Each number is 128 + 32 x the weight over the matrix's rms, rounded and kept within 0 to 255. Layers, rows and columns count from 0. Numbers have three digits each.

# q: layer 4 attention query, 64x64, rms 0.141, rows 0-63, columns 0-63
# k: layer 4 attention key, 64x64, rms 0.141, rows 0-63, columns 0-63
# v: layer 4 attention value, 64x64, rms 0.132, rows 0-35, columns 0-63
# o: layer 4 attention output (transposed), 64x64, rms 0.141, rows 0-35, columns 0-63
q0:111146093137133166134127097154181162179145119075093189079109124149148160090127166145151129148165124105153135148166107086228192160122143116089087163128098154115159115167109101158124147117127090
k0:122145138090096114120139125163098088100078134147099146114112117110140074115133094109149068150071112107135143134081161151119179103171145128162133148080120141212121112130150135147172129120143086
q1:142191132165162139158143149161131105169112117124097165124128147186118133096116115149111102157147138150148102169205111099145072128073174128078143140116091148149111083082121063187101161148169154
k1:149169121112036157154123142131101046148169136144119091140071095067166141153136118075095095167095234138100178186131098122144084114138149137221117143090164141132141148169156179138147186111148122
q2:080129141178150174073134154106118153126091081105101188115092130125127108097123167175167148230097106160207102092178140133115185165081138128116073099175161120119161124120107138147084122115088100
k2:187198116094123158177187104148134091151109111138115172125107141136080105117077132119143102172150109105147173145165177120147167170112121088148113168135115122124164126125085135175115150139178101
q3:166142176118126098129176204151118154130121143134200128171132164122126154146147079121148124098161163121120114152082151194121101052175094099153125135080093114119127133145124106140152113115190088
k3:116084141138124053111071086150181126125159130079113096084119139090129113169136152125123136148130104111079137050089099099140120145133130122157155092143112140077100128153091151078136093159086050
q4:131145120117186204164153108121100145084117131142082135136141120159121131130093196115182166081202162134166115110134156217166130188102127107110142071178140113114142084161169075091113138113090145
k4:177087123131162121135134137100096096105135185131146096120074149155144149141076087122126160089127095091130111124122135120126105104107110143191132141146141144136114126132082188113147148113135138
q5:125082164128079087154077175141147175146147178125157037077135114079072145198133117090145156127091112112124073136119145182135082130141128126119118118154119148124116155105108166053111149137083048
k5:095096113148151083095051123109058116137127152136120052079160092088129157139108134058098196093073036136139109080127165075197058173158083153118097128157134087148173158115233158085103063151157135
q6:197175093187097167142150096099133147124096105102070212126163127202109060133082176138148130139175147132137190154100121088116142114106143095141109141007155120099137108131064157153169092175155162
k6:194148115147112222156046096130180142088138112128089183151145125160111096135129181119174123135139093112113127145129106107079117125119125105076121127092170085206101134144138173190145173110141097
q7:151191114147152215163168094129131103139111036120131198177164145153135054055204098186114061170157142133110126180152136138083137163119129113123122132155132121150164107102082066216132150135135159
k7:142116129071154217217182137131168125084076074125163179139086127195144119133153103135134053173153160113140110162132094116084148110135139109139116114134147188172138150154055098175098155144130150
q8:132104169039083132159148115156136186105179154160168063125193138080132171168163093108135089087138140131143089196097125185108115100132149109157132124100119138138157171142155090054134211141148056
k8:103110165036078104123091121157100185139155181176111047135167104085106160156180111100135098019095161134079112142065078138157098162168202146147127113085121148062109198158165114056138179165121086
q9:163144056219093146124133148123142148157104116119174171154136197072139110142153135123161098135120127147138148109154179136103136120072124135126110159099185130106167133119097141163160144142148104
k9:143141111153109161159130123160128090123084092135117188112101118123124100115074133130160093135121146116145145106169122076111171129124127103143153162079145127145168127087055166207163154153140135
q10:112131118188143092078163167137073125114124109098120157156099153188143102110150187153113143160098111161109156094191183085167130156084108120099132167134200139094092130141092135159100086097113143
k10:153127106180153121123172183115129122126086115078129165135055143211168122126087195150124209199133092119153182085167146103119164147067102103125133135155199115143136116067100176160126072105112123
q11:155086080099077107106141097163095179060120113177142081135140173145107112133146124149133086094141142122111124174118119155107086156159199116174125086035144146096156186164141063091132170137128111
k11:172114116109083098120159108121089131076088147171136074126177160142132101169171091158134116095121098117138159113108085142116134139156165134100160135057142162113107130132099108080117121124148142
q12:127126069218191145180097164156085142179088096087119157188106120147125074086091112090131139122154116156098158153134156142138180100139092111169102171200143085086163119102156126137091138089143110
k12:139104075173172122117180144137077125166126125129131156140150141096169085069074114107073125144185143151129136162123148077074187135096126154171071151132131120118142118130111101098119162109130174
q13:118083127072097132097113087085126122084128139086136120094102123150183165144169117093112144090143166141167081141123071165135102138126150159105154127151100194115150116132137108106149171098125124
k13:069113092120110155149117148114135136109062123129127084169091085086104155183163111056141146105104120152165117145121139187136111112119144134110140094128149177107104164108120089149109108046160142
q14:133122147104165121105116093118163088103144117151101102104137147107156117147101174167133118062110087137114114127117073080131155174121115099130095135144186097139100127140106150080140128074142123
k14:101112190099133115124104135127136104120148128125130141090146120145118150134058177121132144055144131110103053108170082123120117173182151121096109139184122141131145154111132123090171128139096138
q15:139107123069081142149136125085116147110157147118104088129145142028074132126117122066045080075136115136126074167148104122117163082163160090184121117104103104165123148171133110121135088170152116
k15:100142147120118112121116110136134176119115071143090141139194156054090128131141099135081040062172152172140064166154162161095156110127125127092145128061100113133141142148084090085106159157128128
q16:100135159155150189086135081162122166134187127144045150073116102177079134108104176136192117127120098128150141116143095102179169178135152114084092138162135151075171093160101119094165123130149179
k16:109185105132158210144168086191140084139125114094095204111101128121139121134079147134174120179134080075174190186147149133107186179089139164130113162148128094166162088131091182184129174123153022
q17:124134136109143187114141058139135171124139126072050176056122117155095127080069181099133140120110116119170135116124101103148163148120129114069109147141128116118134098161141125100126088146163129
k17:127193117141123199148144082139149148180093147097124196148096104138120121110088167160167103143152106105143145181161106154132145170139175121141171144146164109141122088138080140161144176081148121
q18:114065119073097085136033111153119177070138155179158069137117116112147151166113139069110127039147119146096076116093149166134142139139180140145164077185153119159141153162128097044148161160081179
k18:146092149163155135061093143122111152098075143175123114098162111164091152139149106093141143110140112142161125108099165187104103094096101111101126109159158100104145158116108115092123096098117177
q19:091203097128162115094145100112142093152122109085087150119205138180119090070127078139143111146154144145132143172171081129098121206142086134113074130143059116166099111115089082215119098114175141
k19:129134111129110181156127094139147109127103116095096158130154111180174134133156142109099119150108135080095136128140070094128127114142142059143096161127156182172153118155100122135087173116120097
q20:155069119102132079178124202136112143110148136153104105154138122085116185164143101098123166105098106177142101186103148201077088071193140080117143081114123129153185151164128057061116153133111105
k20:090131175098132084113132135112074208111180164158132030101163122121068156160178138083126128120157188155141149107087119078124140127127170170115102102132105167115130142096140103025127076102070133
q21:185135098141052125139141186140101140114098148115165080185104105112131085194166165150150084117156157096062115196101154203094139104091178154129113125144143131113164177115133108180126117085118162
k21:160142149100073117151095062210168140094103133134144122059178109077161050194142117116104097124149131075063168149145097100063131173139099110139131125085121126105040136140131189195146155194180031
q22:154132154149146165125154185074109159124100101120076181122153108119125159174145149167115158174148149104185156087151072095149132169111177104135134135115106070125110066187082124130045131104074172
k22:166129177131119160147174139132134125159178126140144153144103156098087151063118109146110094137106162129175132126120159181077107100135124131103075148044134126056112153121037125122106122151102108
q23:095155106126056105085170150107181087087162095107082132095128146147091146105126099140126102166156096137127136125131082087122166141148160171128159062112132173144126124130117138119126148124115111
k23:161161205136105114153183169077116142111109139148107126173121161112096095144102114178161063189126106142131117151137123138080170072131146062142188116075099102157141113145052067205100148138104112
q24:168134135147093139172128136169122121098156077105143130200157143133118091106176064141125133147145121169141134172118156190034110082109178138142140126142120148160138153123108138180137104133123130
k24:160131138088101149154153113168168170077068151163148100159156171111105125162164086068120075140149121123146168146096113221092126101136117115124171104096087125163069152113085121181107174169146106
q25:129136168063127151172205085144139122103156087177137091165094124147159177127174059167093092158090186082131070116159112125188183154119142149113150119189106122118102130151113103202141193099119121
k25:143127151101133120159196147132144123151108119162145130191065130168171172133176074181081082159095134063091126149098138173148167100121138104132198151127112130112123174153083084139082157126113128
q26:112081122105097104179151133191102114107168101146128096116164149139158189145113127161109081117171142172081152130166125154100116105111122110181106119096103116090103106160092141134137091115140173
k26:169056165106159083165153106106074148133154124125194126146184195134148158112116137187163149139188128174136072151131132131120204153118115078119147079101142098115100115078120121131131112090149175
q27:133148109140122116105102154141170085143152113105176114136118112132064088157139152122142107132143136156169145105019114145116162130110117126097123142155204127112123091089103143153127127099125183
k27:142108164162132136113112156095180117116093127102119166108045077134135118153109141120207141109170079102165124125091123099223169118153103112102108121156119110109109109145086145147114130090105156
q28:129119161127162126096152139087137133141149125129141127131071154124166181098180095180159152175109177091124106119063140093099121141108080108149085185172162150150125141071079145146155199076110153
k28:128102188087120086178133158157158097101110149174140148109105140094182164103124132147117141164103095142046150110115153105107122151130111114119121130174125141100098125126120085130154192138135135
q29:119104198011157123149119127105169158118125164090132125086142055124137135178111102084084137122189143131101098162102076151154106123095162134119137071188083095151143116169136159116118103156093120
k29:105108156060130110123084113144163174113162206115151107112134077133113155168078110108080139103130156139102118141097091171141098109135132161108076117094099101091121180173105134121113076157132125
q30:167159087129075110099158165094060100118178124124180132144137080153113094113147094123139109142146129120099183142194184164090126128070128127124138091113151164142131167092166136171134073140155088
k30:136159131117073080144166168079110095128084187150142142173158099132153131130099113127119107112140120136067184139167119141121171112113133090130132126056110142173087126139131153167139129147153135
q31:068063142110136138159093082082076128128107130110053102081117126099117162130130149129103210113123173119093133115144107106203146189132095112119145131162075072110144109189180142068110081113095175
k31:040115153146134177068118126090079175123140102079096101074138118111098141092142150108096142134115145100077136113145156130125112164065068134110055130128130136133145143107187126039113089103156155
v0:170064133130110075113104072104114082150180135054120075097147157146140173063178164142117132150138080106116104128143128138145123110133086156162186123179137118117103114139171120077077128121155138
o0:102112111166151127077146242123141143133150115143208132126145144101149118148155116121146160088154112180140137103127176112128088156167112148124127192097147102112131156109120076083131113145130074
v1:141122100169087151155122098149136096197111144142175170137129176149204157128150137136179112138096155119099125086116132134147143122090085065088099095136134116137141070126139144129088142127134078
o1:175105154088135138114117095132143156156099146106144148161117114114151065137114167168127130092167166135119097097112113142142164138087121127089114128129131124163122117184145123154165068140153126
v2:102161150093119123192135139143087167190109100086140144153111060091112166143131140145145185123078102116165132131117156125107125159162146164087160052121083140079134158087121158134181136086107135
o2:168153117117064124119163095111095092095113104098116092110117182112176091099134103115101163092090146060109166134206153101124111144134137126115108104131101137149159110183152071115122153093126172
v3:104198144132087144149094135152144142193142163101170142141063137155076125173096118134155135120117143160123184136119133133133151181122129073094174161130073113162119119147135158139125160131136125
o3:091144141121109149156097095103154156139135126088088123127096117140179105153098187150159115087143138066195185162104137026101145139127127091118162079171116158157134118138151107119072134098099121
v4:081133054173120156121127099235110153207153144088175106057134181137081129155099143126145147135119137099133097192144086108153133107102131176121128119060131166108115091112105111151100112131126195
o4:196165162123067188154185178071177099138155127157127082104086121104106082122171192150085143135149161084148154198143134139069137115159154184109120136117158075195098074113122157137129131122099123
v5:091097141117163060079149148077154138098119126149190110160212159159154118160168150129094095157085092125131150153177076092116139088094136180133117168084076120184105078100139155101057116144145099
o5:141147112134138107062118156137175148136153137165172145123148111151101164131104150062102092143138118112134119110138148142062147091146106167120172112149131152138136116086137128113093092165114132
v6:114135163097150138059141149123155115142090142100139138102146138104141166114113093147138179150099162165103170178154126150190082124122143161135096128069101163132099092096127057126111116106082095
o6:130156110165092110094128127079116118121109119144121115124107194129125149114157145133146148139160092159110130149159183113079156094148167154120120135159146094172149127051119122183102100135100111
v7:124125151161065153103082160130141126117113126133068126085133122132084100154127140145139088183169121093076111164137101072123124105166126133118062084105140146072181064144150161143161183180169158
o7:177087150103107160117133115107124116104091174064084122121140096126099131165167126132143079101144149093093102173125064139179198106135083165174120072100157126079078088088094139154127171126109138
v8:132126108166180084124122139152119151131086115056106110156158127138255112091151087117089152137162175123081128106184161170140103114133140124065148105100149159102107126106139150129140102060150162
o8:129139109122116138079190115078146143092118119192097210112155165140133113071164127105123116143152080084132120073137128083132058158118127121067084140146128068088117123097164119151121105149166171
v9:078086106122152108082169127111142147114109138141100124154140117091106195122138156142082125192116157111110116172131104076170104126062138147167112101118094159094124121109114108127114137112150096
o9:123108136130141111076089150115120134139134130163147114170113149155114138125183094133087151146106148160088144138163123133096121101126164158136109120100137128165135096120163087220108151174110118
v10:137143129128111088165101118134147099108141107119125136070093131133139109131150070157161133094116125138180112102072153143104132125197154107093134102133111170110177152052149142136130135073153112
o10:079143118116074150138171083068104071107140101086126115143109119114161134124142124092148133109107179070111155117102127169169106145157094107100104124193152146121110162158156122093167138094182145
v11:128146121125138141095133150117161075134112140161134136222164120107100105051097130129089124147155150164138121103095152145099118111149098106135089096088161152147084128129139195132106110075114097
o11:117135137097205084157112136185112131077098137141079143121117128159144118142132133139214085169133148136123097080120117136137183120122165135139156148128087121131107182120140116101123048158152176
v12:153164115113119127180156079165056134129162125126063125079123174145128197127144193118111143109150107127138158129115111128104146150123125160163097137111162121087104126093120094148169177107110109
o12:052106141124149177177149130133101101107105166103133150121172096088088112125110138148060138096106153190123148158151148153112113125175167087163105137099100098108134142208095138146164164142109148
v13:137121141144122137085106133159110108146136115145138155101157079183154110102173072108105160142095151134103144146181161152169108145140096104085124140148135171149124156134085072144148107152207130
o13:103117175130106126075120106120147198132109135125114138123103144145123176131134197095162148161135156051155109077079122109189104138104143131111062078172163109114161117125156184170135167112145153
v14:121109068161106140117141149114098121090103120141161143147061154089083165171213041090139149127133136128139119133072132096146113169090156134132090117151105101144120140119165141135140113150086140
o14:136153101133115117087047086114146168138139153148151084128078135155092129106164070126097149150109183099102143140098132150108165156112158085125149195128118165113122159101106170129127195118108132
v15:108164128134087102148142134198106131116205132148109118156144132129112136175126130128178157113101117144166155170143116114147159113132135092130130152090148097151132091137102117151120100121126109
o15:112143152124113138124126105113198111214168088146103098101108087101089144133056156128100152133167145155121133148121142124104140069133115082151119134130152089127122145139082096118127129126126098
v16:077135149144135141099137186125134128151157155168143158128108076153128168115101100110130079134102111129147136166142107124136149102085189186154134166110128191181120118127102145135105117092111108
o16:144115111125131120173114140104114117162160091124132114128087143192101178156109114088139128182096143086165119132162124120080158104077119112111120102144141163135119099104137112190114093163072119
v17:090154152134153079129078152078171173166150148122186133210199149146168161144175085131073126169162125152159104140122108099082128165092102097093132095141160147197126093125126094102140109166155147
o17:096145150166124102072069114129198203102123100133128151189131101156124144105162140082071116144112113052151119102121121044079130126119125127062099091119115152142085125107140140092141146143095139
v18:128109098108131140135176118116201081142158154104124134136100174089157103185076081101154168112094153112087158166125169146120126159092087099115166116168148120162131127118091166163093163052133084
o18:127098165116118130182083084121147080122144141124101115146107092096154103104100111167158111115135125125133099073061138111137126124160110121130133163193091114159142078173115128183102095108142138
v19:172173150068087159117172140162057133149108114097164172135107077071113088122125118117097176135111137177142158092119118181129102123136141104116139134098103083116094153130144148131138136148118103
o19:129135137100119119120111070153104163137124112133123110092126200117174168127082148189142104136133138120082145130133107117144159151146146101126113133098108103122195166167143133103071087087124161
v20:127114144121141062128131132101133138084140169149153125178159117165159182095176135140131085134129091091179104144117122141151112077097108188213085134172095165117087153157130113125059091101109139
o20:062148106129222123090133184149105104121151097110175150163121116166117114133164090092137173171099122154168100092163155156088103112106154126137110152148148115170155091083078125093132111169144092
v21:078122083151160143131126091056107152111167132095083122134100112111121162150142136102072114136176157145153129132106161105154145120076139153160106090128132109135114108133141140106152088144128128
o21:138135130139118107123121155123164129122130115178139102156120100167112118081134079127078103134074147100149152158115166108103149148143161109096150149092122140142107158098126082155167154149093151
v22:134116069132105133153153123148139118173113082164086147165137114094156095205103177117108058150129094090117194147187111117067105099085159168165115178149155138182162080155128182092125130157113057
o22:180146141073143131151107141132138091155144135157183109100165109125147181148092106113141044110104112150128138100133081146111172109116132158152144132071111113106090113169104148204101122146098114
v23:142132086132139074143151093112124172151160063194099109127137173107148157156060141113118121141124136112117154078137138145124105120083169159151112141126105169100141093086125125160093082132136121
o23:125130126099128104112153166151147064112145068151167160118153083075171143116134103110126082107125113213152148130147100164089125105098184143124144158122111126213168168156119148194168096123167131
v24:137122087113094159178113138177111190186124131176090149139163110149130112153121139125169126139108093089178131110144115125109129107127081132126139202092196143153095144082114130116150180197189103
o24:166135167121123131159115093151118097116111164077184135092134091114108143166113149085146096106142131191101133103117070087124131097110154108135087120046133106130156092187086139115111149108095094
v25:137156157103115116147150103152127139166097106135117155102101103081151128163082125104190155134088089120087132135146108110139151123128146113242098171138166093165134100153083142124099164122073047
o25:186117146116170152171116087126108039104148123101160077128128159067111172158096132186149135073106071232125102125152107119111133113127142088163149126118109103170147118139102155175125081152118094
v26:127122071091101138131114102182159106067192166145119130156153117083120107145076114124179107160145117147070131143165121144120125112124135088132081149137141081137193128198125153138099143142137061
o26:126132122097129141166128091168203115145148090181102084160129110121142123168092117184177121142102137170121124090103066139150101077099101119174169096117159093141080143147075142157062127142125081
v27:095131111147069116145129127109139135122093127130134137170100195152063079153182138196101127119061064127130110120132125125080118130117119155105142147178101107179078147144123131140123107127116119
o27:154153137108169142093117166142155083186120218074156125132133091170144151160095115132100160165176070117142130117081159148083157156076089122141102121112093135090145121145141108105125121093088156
v28:147145105122115081125135152136151109143146098152149130156208177137108139072115225146143179085142093142080128136189080155190148126200107134140169129098164095067115154163116133109112132139180154
o28:105111139139121131090125194154131128137086118171109139086177087100079095126096173152102173122150145189169183089153123132128085103138098183144120169091138097121143120062151084092084110137171101
v29:145080130121166120114146125096167144140189157082163115119074115124155126120111132124175104161059160095115130172136128111123154118099129111149132177135080073126164108168189088128063161080124057
o29:119120140117162127136133132133146156110170090156193124179102122117156113138113125135130180092116118156141164141167156151130114140128111139163184196184116097188111107127125104177114061099096077
v30:100186081092083169100089126142131115129100142121141146117085113129028132144114107142167108144114165129123152150135128069131094169119130115123120166088119146152122115119125138157129105163161136
o30:163126161112098122144145114135126122138093106095098130127053153150158132170103165134153108145177164109111097173093114113124179129141155104148119100138139116129121114156131134143080180112083153
v31:092111142122126138139142117130093138104086125120087120158153109105123087149139119135096118168112172131105120114101154081154169144095131140141131118106212097122119123104150155133191112163094159
o31:194131122159139126133123126142144140136131190142129103097151142097138157118136101124062057138146114172094101161126114120160135135132148072149118114090083151103102104091090123129126161185115162
q32:091125123131141142145121112118140127107139143131131113136109099132126114162123117133121111107079169110134103140123130134122141170135128129110126119121142130163145113109129141163134116146145116
k32:140126127115132130129131133113093144134109110120125125112131158136135132097126133138130132135182117155118158106125126127123126080135134141134125143140145132108134153146116109105132141117124135
q33:098155121105110109102139109154140152167128113154151116168163146109151156093093135154116110156143127118117147143150113165137141116127154149132133122111064143134131104076185159101106145129094138
k33:143121116132138136137113158118128110122137110115127143129120103133078102143164124098124122097123112130159124150131147115122121119116087117150118134138166137114144161143114094106159092117140121
q34:119174093114118116132136116138098119106132140136102110167144124122141080093147156141135084130137113142136146090119111126142090141139084158133179147142157126144126063122124125142183117124097131
k34:108112157149172132104120156082172124186114123163122110125104147106095169130134102115095128147135136146138153164138180120093138111118161103107080129103104154131135175115144119121054126124160113
q35:106146154126105127104149089109109146127126094124140141105104130127151123158127121106140149119087130132145156149119164127153135166142108147158152123135128074103076139120148133112142144097116132
k35:104123103122146125138105166145132119138130151131112118159134129124114122118121146139101096145147128134110103104142110112105125111117132111110127149097130165156138142127121115130103116136134136
q36:122161109098177125190131109083154145120115179147174128161136137163127143099134120123123148099176099119126075111125156188117193168086163117172137115137130064167118137123137086127135118148135164
k36:133091134124108119108134119170120118147126127116121121126134113124125121124140143163127126130126137112141169107121097128139112124154132129126151120147120172107117111121159142113128115138128100
q37:114100133137100092102131131127087116131121141161121098119112129125145130148145133143147146120104113134109131120117140136157140108126112121130165147145098090105129125150145116113140147100116132
k37:099143148134113140116103172117166118184122121131120153155114144071103137122109129096116102155108111137138149138145138134101096134123102118126128139090125142133115128105134157117139106117139108
q38:161155146121155132136120131148143117106120101098098137128095069131086122166109144128105123150090093097154120159137152094141128121103114180129101187175157142145169123116097156118110121132134110
k38:133153118119116114133119130107118154119165113120154139136153146134172138095117148106123141107163131137094116151107149151121122106133119121146131087130130135127139100113144102139104118138125151
q39:147136156084092147034093130100153079140144122080099132122106163114152101150123151079120138102098122151095175154091117138110121126121111129126167138132050143112138142149132160133152128119139133
k39:139165142100113127153158103149142147134124124123176121154146110139151125107129117145151132151165150099131098140111114167129153143126162136135119107152151135132126107114123087174112119124117138
q40:192102135095126136093086106144142095145117137113091140157138119141109135129052121120172082149085127069088121108156141124086142132179097193150139127074138187102124175134085091109160139113168135
k40:101124147144110126125118220149141106180083138172117130145117099121140163137127126082188190165063125078166130075170161157140092141175083136119137132151105168113146162094146124142176150169132109
q41:099129162126103125109124142178157059050127123158151099071167183075024119165080104097146085112100110145127147172091111067144131092131151138170166101134112120157166148122142128135107040157166100
k41:104142143087161151106161111148148072035145108126146098053157194047060127177151099093135115141084140138162171172103107087165093129094153104158157153102121115127135145146199109167074025154167106
q42:139137087180121139104143156071125111099146112124184195153127105167144124146042146114162168103137090148071152103145105075175129161095068160120103078117102104153168121132139139187105116126132126
k42:164176075157120119143154146049130079094133150118199159171106073188138121165052183144146172104149099147066131056121096101167140188086088172140104110137127089145166107144125138186129101117109144
q43:110124125101160131150066190067137145148132130166136110202082157093051131079140113116110138115114093162089072145158146083066142173098186136128190099099157087084147172166155087117041139114105128
k43:129118137099162126123041203076135138126105101175139137210079171094053147060137123107105130119102096186073060131170145074067149163095173104112191093111166101070155199187170086138043129120110112
q44:091150126133084146166121147124146133153162119137156083216134210140132159177089093148083089165187109141188177103101096159100107058164160200139139119057047117106143092218190082109133139144152150
k44:099154134159086135169129148120143128183172097135157106218137252117134153183065083149068079164187114136193179117098098192098093044157151197144153126057046088094151087230204109095154166145150153
q45:117141116168133142175090123172146164142134165098148147052103184106164112067107138084127105205160105129160069130127143122137079186075058134177131175197173061074154126133135086122213096165117181
k45:117143133179130144170062128160134161103124189119143144039104183127173123038102154073124122204170110130169055136110150110155096209092062152175136174201182072071147111131124054149215058172123218
q46:117118150146160148158123167147130054186115151072119042160135074143105198081153109114167126123188152155169156108070142155175160146114153156142132142143166109201104138157161109069061077099206164
k46:143099159164171145140102177151139055190120139054127066138123063136127217066149115100172121129188155141163149117063152149184146138113110143155128136141163093205111141146174103070070081103207164
q47:147136135132073107101041143132081108143119112088099122032124147073229110138140084138069129139134119177052122154153076093142111091138041130076108145140092199154152166108187080106127084091120102
k47:144139124154067117122049133133117098165112105090097105053116165068207102151173079144068127155141113191054135137163080099133107086124047120055090159137132214163145191106208083100094089095123081
q48:084108149112172118178112086156138168170130117082145103102061127148158085144165118151107104127157126123062087147130090157086117144135106139112166138148156156131097172113131142114184156135098142
k48:150153124120107135109160144119123102118140124153127125150168133125099145133092134128147135127112146124163135109127140113160131123104144114138102115114109114129140112155124125131097126124140136
q49:064139128110137106147096060125123163120149143134141139097145157128178120171126106144122134131159118127158105134118129139143104165094145157152087132158123128116102172091124089156112085167108107
k49:173134140142136137130169155120132112122111120124119111142119114137095130090146152130132107132113144133089143130120137116115142119151126115116156126111127129138147089154128155114138169099153139
q50:163121096112156111165109145131151139130095133120105157092114137144117171097132126149113127129156099143105125106160060112090103144139121182105108105132107142157134092097127126151144110154111116
k50:124109142145101162113137113136125120123151140151156120160171114143132109146135129137140137117122143112147134145120165148162149110118139082157149142123140125104130149138128128112127135121148132
q51:151124126127138098156123107146111117110104134120156129125174093103176132118115095124111126104108115136099107119109160083161112130154121149165108145110156099102088154137134118135128113094138111
k51:089126130146118142101102139122150152147140121112106127126100168122081136120134152107132118153139128124164146154162132171108108118100120099108149126133114156141156109102155140120132166148132115
q52:144148144144146151146127087114168154126134145119128136096124144141110118126152085147144152153132141150110105148138146111146135110125120119123089132090115142163124124112090126161109122113135133
k52:145143116099133129117138126104111123071124132127137117136136098192140125153099140120132130106162142112144112130090090153112155153112145132154144102171143112112128139146134117113133133161085160
q53:157103090172161154188148072162071132103149155116156117112157160119191119092123117109114118082158102116138086115139148121167118127123112115148096154153186109084118149148129116117110156133152154
k53:107119129139093073089093155122120145143126132131129113141115118081098141143132127126130153129090116157122154122136166117125117106156124140112124119104119143138126119125161112138142122119132093
q54:136132168116147145121132097118111141113070144160075135108101117152071114164193088175141112169086134115175136114156077104146154174164167136095090135115115134129137171180106102143178175113135077
k54:175136150109159113142140106132146136087150112079141123133129080168121135137111180150120110128151126095111106156114141110140172110107138160130109157192126137153152105097106096148098116159133128
q55:147067129146143121093097175135061125101149122147096143069115143147138142168105189093105147084083119147128171116107118101119119108115084129131151177150108097085133128167105201093184120139080144
k55:118103123152073131038072163128197046172125126075091153128101161057104120129121137057126138106087061171125197138134161119101070106133103130118151175121102143122140156127174186097124134104185091
q56:175123075113140137126127003142132136099170089048137105145163163135070100132117131177084039113187129152079123178131084112089156108090152143160124131075156147134109131154107109111086128097148143
k56:213103119087136138101099049138125121105148127091094125133157119182102119135071130137165057119129154078065098138126109112080164125139130205149135119080146161112126159137057083102143152109146172
q57:115155161209080086128064115139154124178099125153111098173106104174094086107064130163111092111144106154091122138129164123088182087180136156073099071171121146186178138103088133118160175090107123
k57:102177184184098086111077094167151073118100135181146086120130158136040069145028120171121061103149105135091137157084126098099178076159167157105117059182119129196185152111089130132132103115117136
q58:074080190139168130071104084185130230155189136214141156100141174147197182122091140137203121160150142080106145201138136115136186086124090107123114055095145128120105176111132111171034128172057158
k58:079096154156194131085102097129151208153198156186155174125124126157183155111073157146223125153163104100090172156133136073155198124131098129138109048084128110136117147117149107194038107158074155
q59:110136121177091102102198121090140141186226156068148091076080094083135116188113107032111142114118144069080118170134182110101126126113086165139173129098074069136162074085113147086186151160120065
k59:110131110189093119102175143062158133191212156073136107114082107033103124182109090007097148099098121102069103187162213091076126132098087164121194131079098055133143115102148139071145175166137049
q60:091113135077159093162117075141158151138092212102153085145107055115090128153184155117178080148148116175149140050162117145098059051085122126062132095116176146125129124077179055121110079147097113
k60:086092138067160100154105086129179146144103208094154102140114064106098135164163119102174069141137087182155142065173113141116032017090093137062138091099143140123162111077206041107128099144121097
q61:135195101123103145108181183162141192101134123154110133168074106142154105104222129124126138085133087103151204157193086119081122087095111163113219080165107134159103109231056098118140138169146095
k61:148210105130095139119201168169122200094129130157104117158072122165154109112235137134142143085152103094161200165183076129079116083075122182121244077185112120141113090255042096132152139175122115
q62:091170103039027116145107108096115076158104155203061141142169107094111116094147095110172104096122126169131168146133129123168125154113164133135051153090151077150222165205149076105169168137163085
k62:098187090024011099134111084119086081147114151196072135141178099107119124102140110127169108098121141167112174148139115127163141166114164142138047153096124077142233159205134083113175156138147093
q63:183128146116200102092104167134064157139171107128106148081165098123108131099135121109090091087060120174110110180111101166098100154163059164136096083113119083159143081153165125152229130079113142
k63:162134134115228113103078159131070172135179111117094132096156104096097123087152108130087073109052108201122116191113109158092108172187065172133067077083130084169123089154199130154217115065125146
v32:125124117109125157157140115105106150102102127125138096103143189106160165105126153152135166108128120073126151109136134135108103208083138200123122109181181122098154173163148063085126142128103167
o32:206163124144140139101152184125129095152060157131148161112129101136115083120138143135117140128106121213143146133081134183134159117152100157086101170114066152142097067114111170151169161100124094
v33:189137166180111100138154146122091151111200125118156140107203204169159139119191097134202125133131176146167113143102139137128164082146138074105176151152122138135085122097120121155082133053175130
o33:019144116102096158145134072097121114097109119162142114136071046111119106133081091093133116095199140088080138117124118111119083130088125110149099135149145035140194094177122136113138110104145139
v34:211083074152107109173166114166128138132167084150147113160217044140150074087061156088107093087152117155100194110106158094111084087136157074142138153119159101172127093137100182103121159153103179
o34:181141170110130148198115153085115181158178120157129105071159177087142120143104085067160119123129150071161135058165156089146150055133105117098111124120094118064148171150092138093057035107149055
v35:174148069101088078124108140093116108011098149132147137175180093195140123110149140199059158111111137114076041159135089126127183199159127128163146098213171079140179112128146086166162159138098147
o35:047163191083151173102131129130104129129100190094053138073085145183191154199160123090136133132112101143062137156072102175144126144143147133154131086144082196129109121093070126160170103103146159